{
  "n_layer": 13,
  "d_model": 128,
  "n_head": 2,
  "n_kv_head": 2,
  "head_dim": 64,
  "d_mlp": 320,
  "vocab_size": 5950,
  "activation": "swiglu",
  "norm": "rmsnorm",
  "norm_place": "pre",
  "norm_eps": 1e-05,
  "positions": "rope",
  "rope_base": 10000.0,
  "rope_fraction": 1.0,
  "qk_norm": false,
  "attn_scale": 0.125,
  "bias": "none",
  "tie_embeddings": false,
  "parallel_block": false,
  "init": "trunc",
  "init_std_qkv": 0.0506,
  "init_std_o": 0.0628,
  "init_std_up": 0.0724,
  "init_std_down": 0.0724,
  "optimizer": "soap_variant",
  "lr": 0.0101,
  "weight_decay": 0.0,
  "lr_head": 0.00822,
  "grad_clip": 2.0,
  "warmup_steps": 200,
  "schedule": "wsd",
  "decay_fraction": 1.0,
  "decay_shape": "linear",
  "final_lr_fraction": 0.0,
  "batch_tokens": 65536,
  "seq_len": 512,
  "doc_mask": true,
  "train_tokens": 140300000,
  "steps": 2141,
  "dataset": "wikipedia_en"
}
Each number is 128 + 32 x the weight over its row's rms, rounded and kept within 0 to 255. Layers, rows and columns count from 0. The size above them is the row's rms in percent of the matrix's.

# layer 7 attention value, 128x128, rms 0.0507, rows 15-25, columns 64-127
size [108  95  97  85 110 103 110 108 103  90 100]
[[102  94  75 141 131 149 157 143  87  97 154 110 138 110 134 150 149 120 121  85  87 123 123  76 165  89 163 188 149  84 158 116 159 124 178 161 122 212 136 183 133  98 122 113 169 175 116 139 116  94 133 143 127 160  91  57 122 129  91 161 206 137 168 160]
 [150 113 106 114 144 137 149 112  88 101 116  88 156 145  77  94  94 124 107 185 100 193 123 146  94 113 146  99 155 154  80 103 154  55 169 151 139 144 206  66 164 166 145  93 161 135 152 128 156 124 149 138 161  65 169  75 103 163 190 160 147  95 102 142]
 [ 97 136  50 133 116 102  96 139 135  85 114 115 130  91 169 115  78 140 154 166 155  82 126  79 136 112 127 157 177 117 171  94  67 124 245 110 116 148 113 132  76 120 115 155 129 133 111 137 105 153 110 136  97 133 137 100 133 111  66 129 134 113 100 112]
 [133 120 144 132 127 146 155 113 169 130 143  94 145 161  95 130 131 177 112 168 152 150 144 178 126 111 139  91 135 153 136 136 145  91  97  99 102 119 175 113  84 174 151 157 134 103 128 144 154 169 141 147 179  97 164 187 167 113 178 173 160  90 123  95]
 [106 146 121 118 129  90 168 167 141 166 107 130 137 186 104 104  66 105 166 139  99  70 119 103 133 106 114 164 117  96 113 124 201 154 115 178 141 142 152 125 154 160 106 134 108 106 117 149 130 147 101 215 121 140  90  90 150  73 124 189 113 130 103 123]
 [102 140 110  96 129 129 152 146 143 163 125 155  95  56 150 165 102 105 129 202 115  92  48 113 129 151 102 106 114 159 106  74 129  93 178  96 129 131 139 155 147 142  29 146 110 142 104 106 122  98 103 120 116 145  97 110 127 123 109 136 140 118 148 169]
 [117 146 119 126 140 101 186  59 151 100 176  67 124 156 143 155 111 117 105  77 110 121 132 145 128  80 142 111 148 163 185  89 161 127 118 125 123 182 107 161 146 144 159 134 135 111 160 100  92 160 173 122 147 139 131 140  77 117 130 107 122 118 116 168]
 [136 121 173  77 111 102 126  71 133 155 146 114 108  81 105 102  96 182 177 125 187 108 124 109  94 128  90 109 160 148  70 140 156 157 154 144  85 139 125 167 184 173  82 124 115 162 129 116 101 121 134 125 188 148 129 120 149 104 111 144  85  94 123 183]
 [165 147 112 102 123  82 177 150  88  70 114 115 141 137  90 121  97 158  92  86 121 101 192 107  96 147  81 127 149 107 100 195 111 146 157 135 172  98 128 151  71  98 106  58 109 171 132 100 109 218 125 114 110 117  49 116  64 153 157 137  83 148 132 171]
 [169 176 129  93  65 127 167 148 184 146 118 155 120 218 103  87 115 123  74  78 139 159 128 165 126 118  21 112 137 136 111 186  67 140 106 183 138 112 170 148 125 160 124 147 142 158 157 121  98 137 142 178 167 128 100 140  81 128 133  95 138  90  96 143]
 [146 177 153 169 169 136  86 142 135 188 141 139 167 116 159 163 161 104 130 153 135 219 120 125 112 111 100 148 211 102 204 176 151 113 174 219 115 141 141 135 167 100 128 130 128 125 128 183 106  59  81  97 136 131 102 112 133 176 136 182 154 123 147 181]]
# layer 7 attention output (transposed), 128x128, rms 0.0624, rows 15-24, columns 64-127
size [105  90  95  88 112 109 116 108 105  93]
[[147 176 188 127 179 134 131 205 176 136 156 135 142 127 136 127 122 112 139 101  94  91 145  89 102 161 104 170 131  56 151 103 149 177 157 134 159 173 115 145  93 163 123 161 163 133 132 101 135 147 130 108 158 193 129 139 117 157  98  91 125 118 132  69]
 [111 187 115  74 121 107 107 110 126 103 166 117  89 149 162 124 131 176 162 114 160 115 159 131 125 114  72 110 114 109  75 122 178 119 143 164 112 128 110 105 161  87 115 110 150 143  92  93 110 167 136 111 116  71 141 126 135 133 112  83  50 169 120  77]
 [110 125 153 121 130 121 121 147 169 122  88  98 126  83 141 164 106  91 117  97 107 110 163  37 136 131 186 126 183 116 168 149 137 131 141 137 159 164 106 102 105 202 138 192  96 119 150 112 109 110 106 163  79 155  86 174 110 140 123 115 125 133 141  80]
 [183 160 107  94  69 162 131 133 163  50 164  98 101 129 124 132 137 156 129 116 143 129 139  94 131 138 143  85 136  80  67 151 132 116 139 122  87  78 127 193 180  77  93 108 137 155  82 195 140 162 155 152 124  84 130 115 108 101 138 113 119 116 100 132]
 [174 110 149  85 142  68 150  93 130 142 154 147 150 129 128 170 129 110  72 166 131 112  74 156 116 102 214 138 100 131 125 153 146  85  98  93 117 153  71 119 127 107 197 126  91 126 118 104 117 145  99 178 102  78  91  71 126 131 143 127 141 124 105 113]
 [118 136 166 142 121  79 118 122 126 108  90 204 124 137  42 142 144 134 139 193 110 105  63  80 126 107 145 125 110 126  91 134 101 115 199 134 149 143 128 126 103 164 113 178 120 145 170 135 127  79  98 176 103  89  88  93  91  96  94 173 149  91 116 144]
 [169 135 102 132 161  91 176 102 144 112 104   0 110 156 131  92 103 134 151 147 142 120  98 112 152  96 105 145  73 123 158 131  93 130 161 121 115 140 131 147 129 183 122 172 190 187 127  99 132 179 125 104 126 112 156 145  72 185 153 139 104 151 103 105]
 [ 90 136 147  90 175  66 115  85 114 143  95 151 194  78  89 159 132 204 145 181 201 108  71 143 109  92 145 125 157 138 116 116  90 159  69 137 144 109  69 126  97 179  99 122 143 197 108 144 155  88 133 106 173 128 137 124 142 103 132 149 169 173  94 124]
 [117 141 145  97  71  90  86 125 137 194  75  92  80  90 134  74 122 129 166 155 132  84 132 100 145 172 114 135 156 111 101 114 134 165  41 146  97 101 141 118  70 129 139 148 122 155 164 108 120 178 127  95 131 181 104 142 115 133 179 115 108 152 174 163]
 [137 141 159 159 105 112 131 129 100 114 120  81 139 125  97 125 137 112 150 116 120 165 176 126 153  84 135 151 203 139 189 169 140 125  90 183 134 125 171 187 142  72  82  69 177 207 142 124 102 149  96  76 114 122 144  73  73 192 163 122 125 158 132 120]]